Part of a small language model's weights.
Size: 12 layers, width 384, 6 heads of 64, vocabulary 32000, 45.8M parameters.
Training: a variant of Muon for these matrices, 681M tokens.
Each number is 128 + 24 x the weight over its row's rms, rounded and kept within 0 to 255. Layers, rows and columns count from 0. Numbers have three digits each. The size before them is the row's rms in percent of the matrix's.

# up: layer 6 MLP up, 1536x384, rms 0.0656, rows 556-580, columns 0-127
# down: layer 6 MLP down (transposed), 1536x384, rms 0.0331, rows 556-579, columns 0-127
up556 091:089170138097107146150150094107104144109102101117114142091096141120117150136149085118129100130100139167135144150131118120132122093114110116109113078158114112128145164134098092150132109149126157087109112115127161109134127076088160105132154133105159120143133106134144156106093123162090119108152131141122127146172133092089095145105135097100126149146104192123142125120131136129152100150128
down556 096:109119140146120124106114130148131104142130185129130141143119088117149104153116149154110118152122122131110072141153094138132097084141110164112150191105113164136122063124121123126069123136141078143091115119156085140194103101130116151109132151128111117139155114135134138129135138105118103154168125100117144136119100141183136124132116174107148115159156131164108136155096113115139179145155
up557 098:143173136125150119119147162137136117132112154105106107166130098124070167120160110153130087126119153120077131124115118106096155159123110109134113097137182155105150149115127167109166091143087111171149121137145091121126170139104130099113126114152108133133114145125119116144055112080127130108134158107135140166126127097102135150136123137143129148094095083134136098115128091109131098104105
down557 099:193142148101156113111112136123103149145132129148110147108116112124154110138106095135142160184100121127149138152146125132133139098121110161129119159139113118157111121151121153127143180131117104118120153128134102143110161093168122115109178150116105140113139124139111086118220108097131135166144119123128144110141123166130161130102140136125095145099114123117101103097170164111097166115158
up558 102:154126099173156092145171132143103158060111103131159188175125184107136137124068121125112128134158120125151150120143104139142094141126142154157128113101078152114128104116093133119117158123099131124078118151098092117116126151133118147110116128175118128095166145146146131134126123103130095180151145140125146109097110113133136156109106159134124150150124124134095157144130119087088110143171
down558 105:106106120091113111117114101092174116142155155118105130152129134153131092135135127111122117123124097098123117134104139162144138150152125105110161123139150131104118140160143119187176112117163099117174147087111169126128136107123113117137147171130112150130122122068138155113175130180128113081140113116121142123143134175127111121116140127120122104128172087128223129117087137144127153041127
up559 100:112112163103109141092118126170143136132117123125080116158135133119084182117135153196140103080155140152115127177134191130129125129145107103149112141126112107115146124130127138083148138101110114129125121127088103113171117115139116098140131152112113142135143148133100167148169125087077136177136136101106117166132148149141075076121155122131146129128168128151146125135122110139156115123104
down559 100:168136117189163132142128118141118086118148168135097145111108110091138103080118143094177156152162126139116117119173100085116164126139177173144088134113162130124128123149135153116110144138149146159112106132125173176094144125149159134129102080138098155125152133133154147089082138131145132153121143162109102102133124135123135164138142124088129119146148123143125135127140141136140130154167
up560 109:149115136136095196104118126063122116149119146131154148091140143150101159151157144127105143126107126085145165154145143102163164096112128114096135123083154149122108156148124109106102121110181128115136105138116126147114135140123150129122125121111098181154175124114124116129118105101156163112138091120144120127121131105097130120186160148114164155095103082122141137149137106144129117157139
down560 106:104156124105131070130161180098120116124129143123165132089099143089141133119145129111102125106132107140139153092112131158119127145102146130152112139142148079155094103128138153108103134177115142136127102156114124134144071150100152116139123142099120171144141146113111140179124166133113125130069131105108147119061166130131143164159120131133165138079155088145170116126167142153186121128135
up561 099:119137178126113143092125130089095137106085114147104158154135125137113138131120113118101074146122159094101142159151151116129128138136140110114143118088122096118132111074163162110099139145067143117112126115099135117161092140141102125126098142095119119120144121122096124138099117120153133118137106093141134116093112119119126121166111087111115164152134159143140161143093144167174146152146
down561 099:129097095127145115127152137157134105150124157137139120133149167092075116123096166153111140116096140173143104092127097089139149141134101119127147147101086176168160113133154114132122128063091113108109164102168139105132122113127130098161127162125149131111124157135118118111163129130116128115135150144114134121147105158155141154127107153167086093107143114126098139119130124105116131121135
up562 106:142104111138125132167129115164114094125112131149119170099108100141118078178128107105116168133102122110100150133116130125136128098109134108114153089121173159106104097144149114128098091128127153144110139155164156136140156101151152177129126096142126167162107102135134128149145139161122120120127163101173166095106138100116144114090088110107103124136075138111134131142115095154147109077138
down562 102:135158138099113144116120106085129151131137112150110158083115152087142130132148125143102111147126099168135106132118117119122154135156192151095092159155126118154111159118138108170112110111136123111178120138095126130147112143117123115127117117130118133153122148148153066094134125128119142127087141135082140124140125140150144112122124103121107121140119127105182107104144141088082137100162
up563 096:134144112133085104171130103143147155134128168141107109134111142188126089143115111157144121079186138133121129119122160111179152152133144139145144108114114092104107096128130126113137118162117129111138126134118131187169088131129154125130144133104097116103132101145165087137112128149129131109169095138147119148121142141113157137134108116115072105125128124129115192137139126147105137087135
down563 098:155100111136106171134110132135119169115114131131155078154109112098124104152099118117145151134149115133121136157170171133107090107101107122134152161101142170159106129140101158166089124108133124104145141088151151114133141138122118112094172096089157137126116211086083136123110099150116079153154127119126149126147142103111119136091116125148114097154137167112078130132092098162132111135143
up564 100:134091138140113113127100099138119140155140111103135123123108127185118132140109111117131113149146163115133088127097137090153105098181129136126117125162124100152105107136137140127084165121079116155165128148120154172144132152160145116131135126148135179119115169131181122140094092113121154125147093131100163164142135108148119122104136138132120106141135138135145090163184140102135160176157
down564 100:093104114139160112130140117123133117125087156103191148129151150139071095129124115117160150114164153132089144091149100117041109138108116105134146151134160103124124130128148088100119134124111166120134129115138135117132160123126120113092139179125122097131104096133088140157100135147132133115134129136127155138130114145117125063143111123159139116142082103147168149178117112105136100118164
up565 097:145179136097117101139129133120081153129142123139153079091115099161098119110133163111118145103094117091113107116153169119126196087139156130089128105157119148131139144156150159135119135150115128088136135068077100142125131124097133164144139112119148092120149075114104128114123095138158137134087099154127154113153130128112091142122127137152107111139129157151084189141120127116129111133140
down565 098:110087113145102149133118156137137089147126136102089161122101139104132095145097130129144126110148142114095121077143099096123136100109126133136126109124118130114107113131131155152132120148106160116119157147141131127118113143115123128125123148127103074143129126124095139090114132102126112121102127118154160101137126193094144153102125169123151159119129110077165121119098113115126147140081
up566 098:088121119120124097118145181103133114105144139143133106163145156114132114092128134154165118076129128173101109074152160090079151168118090067126113129107146177119153106130149128105110098127134094108147120103095113108120132131136145138084164104142091124141139132140086123090116142120106113094143151131142110126124146143126131136099083133117116129094130064126152099084184143110110104176173
down566 097:116145135138125153152110099120112167144132087102140182132132103128120129125137111094153114143125156141129123111104096135119109158152158153113073164102101097156126113091115138176115102146109181128133134126171167152166093141131135152143122140112116124149109141110119164146104163172133077149063104105153146149114162152156131131122140081123150149142118134152074104144143120151137102099130
up567 105:112085132112113110159156150087134122127129151120148135143132141125122096165149149150103083122137105139120131153140147126118148144127123145114054094077179176159192112127119087125143126121155145153168115092128133127153103129162129076130138112128105130099143121129125123151115105152092151152144109151139101119161141055108071106102143136126125164152159121162109161127141112105139139096188
down567 105:143130142114156146115180128113104137116166179104170112130141145160141101130139069080167165113123140165136147128081122120143161145135144129129127091132111143127106141165201171144087087133122147131140124166139097166123114106123093114128131152065102128113101132133115178100125119082130116121115134190148093145104136162148127131148116096105157159157157126147110145144119127127119145161144
up568 101:108122124074088109117141125144125134118113114115124139122121083114168127129113115175170114134122078110125110159096145162098104115150162091125102133106142177130163137129115148094123147093087128146124131091097125097127100132138112097112135131147165128146098131166116161074139111072141138123142147108110154095103177124145141160097103101139106137143120117101122112151136098058183162145135
down568 101:116138159123147157118107148146134112161120143140083140153153132095171118124107141094118086141124112121143075126096113110133141120123096129115152143132162070138136133138126113159162118123116111120147106145133093121134112138139092162111158133127093092154132079162137132178154107143135115099138123114114146134100156095151111089160106128101093116151077135165092132096138141162071118142133
up569 103:144126123110087128159119148162094170139141103145150117142079149104162133103119147121103146196103089111111169106147109094147129143135121139201110112119137133123150124086142105139127104150147129160104113106107117154183123155106128133170145132091119152113112144140136116106173149124156112137097137117114158111103146115129129144155145088129107117090163115090153172135146100112128138110143
down569 101:134162151137146164122131081122111141157133126154164138099117154161112143137127132118150138095130124158165128128125098146077134129106151137119120123150106108141165139133118101129134107126125192111114132096131162114201158135134127098117156135103145108136093137116165080146167140105087192115125160113126136108117091139132141144173168090125131145143128127138116093141153146114133119130100
up570 095:147169148123147104194168174177107132098135100150124142122080102111170130136111112128073155147085131156102120167151099108122173112083172107110153146088121113128142110139116109076131137137140157127128134134144150185100125088174101127063111158108123119117141114127099134135158137131133158103108106114113104148099153105110118142123109151097152107182158155141124168131136116126090112119097
down570 099:105057143109104086121107089146177097092123142125104090103124143127132122110126102144145132142137150158111075140113164129106106144152123101125094149143126174163115133110110128157144143099112094126095159127124139098139112151135125105126129147154135134118102087140111111138095128116145074170144087116117159122117163085152128090172148107161118148090106129131155107127128099095162120130140
up571 094:135113153149100066151097110131150149135136134098108147141143120150121151120153130161144126144127120092109131143118140133143177131046143160128145120117154116100156149109166147084096136118152109136156167140152121135138121129152070129190098127097115182075167121114146109131100101140116108154123160126127110120123140130082156132126130111143167106128150126083125132116117127147091101137143
down571 099:112140129174182122144084129154128111131144105143159127106138110135173095129102095159102117097112167118125147163117095107115131150116155148150109131135116161090127138081120068131129142091161090132123084139138151169158091153112119115089145167126133109166178102099165158109180142120155136146124131156116118093111159110127161166143103148127153161140100101137090147098141125132169151089082
up572 100:143105102127101116122159129113144126140128145158137127168166153135146155122150100109122118151140111154122147122158130176127131189134116138121125119156145154121116117170164113140110162126125154105135088136130144146111131086133093090117124125144161135109119147143130106089168101118106112162096119125141198111139169121106140091119138066168083125079138115106108121166141080131172133111161
down572 106:131167124121147132105178128154102103092092089130112133085111112123101107139162142136122139094125111067116166148153183146145135118168134136096158142119139102145140159119098117099154115138141120134114147069111135140122137101102120115161133124134123115114110114103148135106098133133106110128140127115129124162109138101138122141118108140173126104153137107091124130108154109122112117103124
up573 097:143083113147117082146156118125157125124148096126132115124083123081107136107127152121113152155124113082090136124120131140136142207105108151097116109146168157156141074121134129168148129167082103104124175117085138110119109132163116112099141151186139136094166181143076140101135139090136123133133114137115096160094132168121103146110106143167140126124142151109129133134131097132120126095103
down573 099:152075110161147097118135118139127161141148136118135124168103130175128093182160151149161083094140112116161103137133185090092155121164170117172134096140129130099120144155186160089132107153090119087123053144148081125128132159156159122082125094123121143110123141126119125103141131141112131140117120166119145124078182102134119157138156109063152177108119177149115127162125161129130121135112
up574 101:155144132140131084136079134116136122115131136152110135135133119147114106134110173129129122112118101134078135125123141123138119144106128085147108163138141152110139130102161137121146131120150147113163111162134134122106079136121131142151155104130085122084132146105117129176180163147106110156098089145115123137125132137134099117122102129105110169117141112108160119101137151118132119190129
down574 101:119147083111152089121159124161125138135114115099121113118126159159124153157134146107070100136104090166112088142142135134139111098111119102056137164119118084128149102126153144094093144093143128130142144155135113173161147157082152097124092149104140133136140152135152118138136121094067122099110119137108134114152133144100124119070127161100128135142104146123136118165133166110153128150152
up575 113:089116096118127132108138150165086118128080121115095123115133118156125103157131091133100124152128140096118129157129106167127076161124096177124121108142089164126101131126103111116115170141107158141144125175126150118120102148127099115140149125121149122141099147106130089108156106117112096127165084114136115148193129081125104125144116108143126140076104104148148147109117083143142109112130
down575 110:121110144082150150078130121118108114124145111121100130120132115120112119124125154128088159081105162130166112144124140107118130118145094131146082108163090098127144150121075122124106125134093132116139137119140139095123117113113139123105163161111137156102123106080179162098163121126159100134125124137150143135156108128169134141103132123125142117133142164138138132132097153129131131154087
up576 093:122135141140161107126151107086150177092093129171087098153167149091134130090158148098121128149144149127142141149130118135139138133110079147112139114156103149138141119163140137086156156138131120113175108168108089088146104155127162126135141129118157177134135103145113115111148135134152112131090131123150084134087134147145128113133140104142104181111110108129118133131132105128149120076139
down576 093:120112133155129141145109123141134113129118198158160108073197100152119119126169165136149143131130110117134144169108117173141119122167147087127108160158100125167133148131146174123117118108112085143129136102132129138127108181138109123086162129149086132134114128126139143126125110125116121131151142110120106124127115081162116167168158143148114076100143157100116112105175098137164128121146
up577 093:089132161119105160136155123136129112106105122157128133149150099138100073124127137164091113114129123121103114161177119135134131169151146127122103116112101135117137193122093126129117143125141155103107137109116149105105113100114095158124103137093108102157119124132125084179172149139136166125137103133164186199149162175119095134176145144145159075140167125117128102090161141123141137103115
down577 099:157116117149174137145144132148101100091114130088153139136119129153127135092090100134143141165132123159175130165124168123081140111148115125109107140151124112087162131116163148135105166130083091131154105143107128141177159122135135106154106171167132088123157149138129143121119109120178142142109140123093101065090140085129093075150109120136116127145126137142130122137125093128133123149170
up578 109:165135144173131126099157089111123162136145154157140074155134089138155141115182129131127140130117153116130110111133114129130111083133096116150109123149127107107085106098073112167128158134164105124146116141141147125146133105128107154127132110125113145136095172154073148127107104146147121114128137141135179135142111118158121118130096161146076123135150135090126114123117121099175109147100
down578 102:129113176117148140092146091120134117122153134122120136099119129147132170100096121122174150150124144110095156145157095138090105143117089146103089160118125129115144169094140105109129122145156128087108142165094159109138106173153116121115123131121127187128072130118137152074139136116148104107159103129104134087107119194111107136154140103121099160153111163128130122078128142122119139115124
up579 105:118159184171115132159115179085110107163136117060167152097108136107107149175123101127112120125112149208170121117106094137133107188083076131102115143129096154129125110084071136143136117105139123124133147114147149142146153110127157089145107120117123130126141133108137144142128105117104111113159121128092107135115191128116094142158111142096138108158177159124133104143137134162131125092166
down579 100:111153125106124088129122125144133127120151141128076160130128163138135160145130153114153118123100148116109156161135121134101124136175094108128082112148130123097137114112178133155143128155120145141080103112146141194153139145129118088114106148124098140113100126128130131156162144121085144110107146142145172127145116151138127108152140125127096163119077083124162108076160133127144117126148
up580 095:092105158142154152111127100138144132128169132117090126122131137123142149147091205151126113162104149174107167138122188161124123111157085136082150111142105130131128106126171095132148128110124115094111110143149150143143150126153109131162145097123143093107135125114141051129109146146102145143153128131156104168163180146122116101119146130107149133165147142121124150128133150134174092142094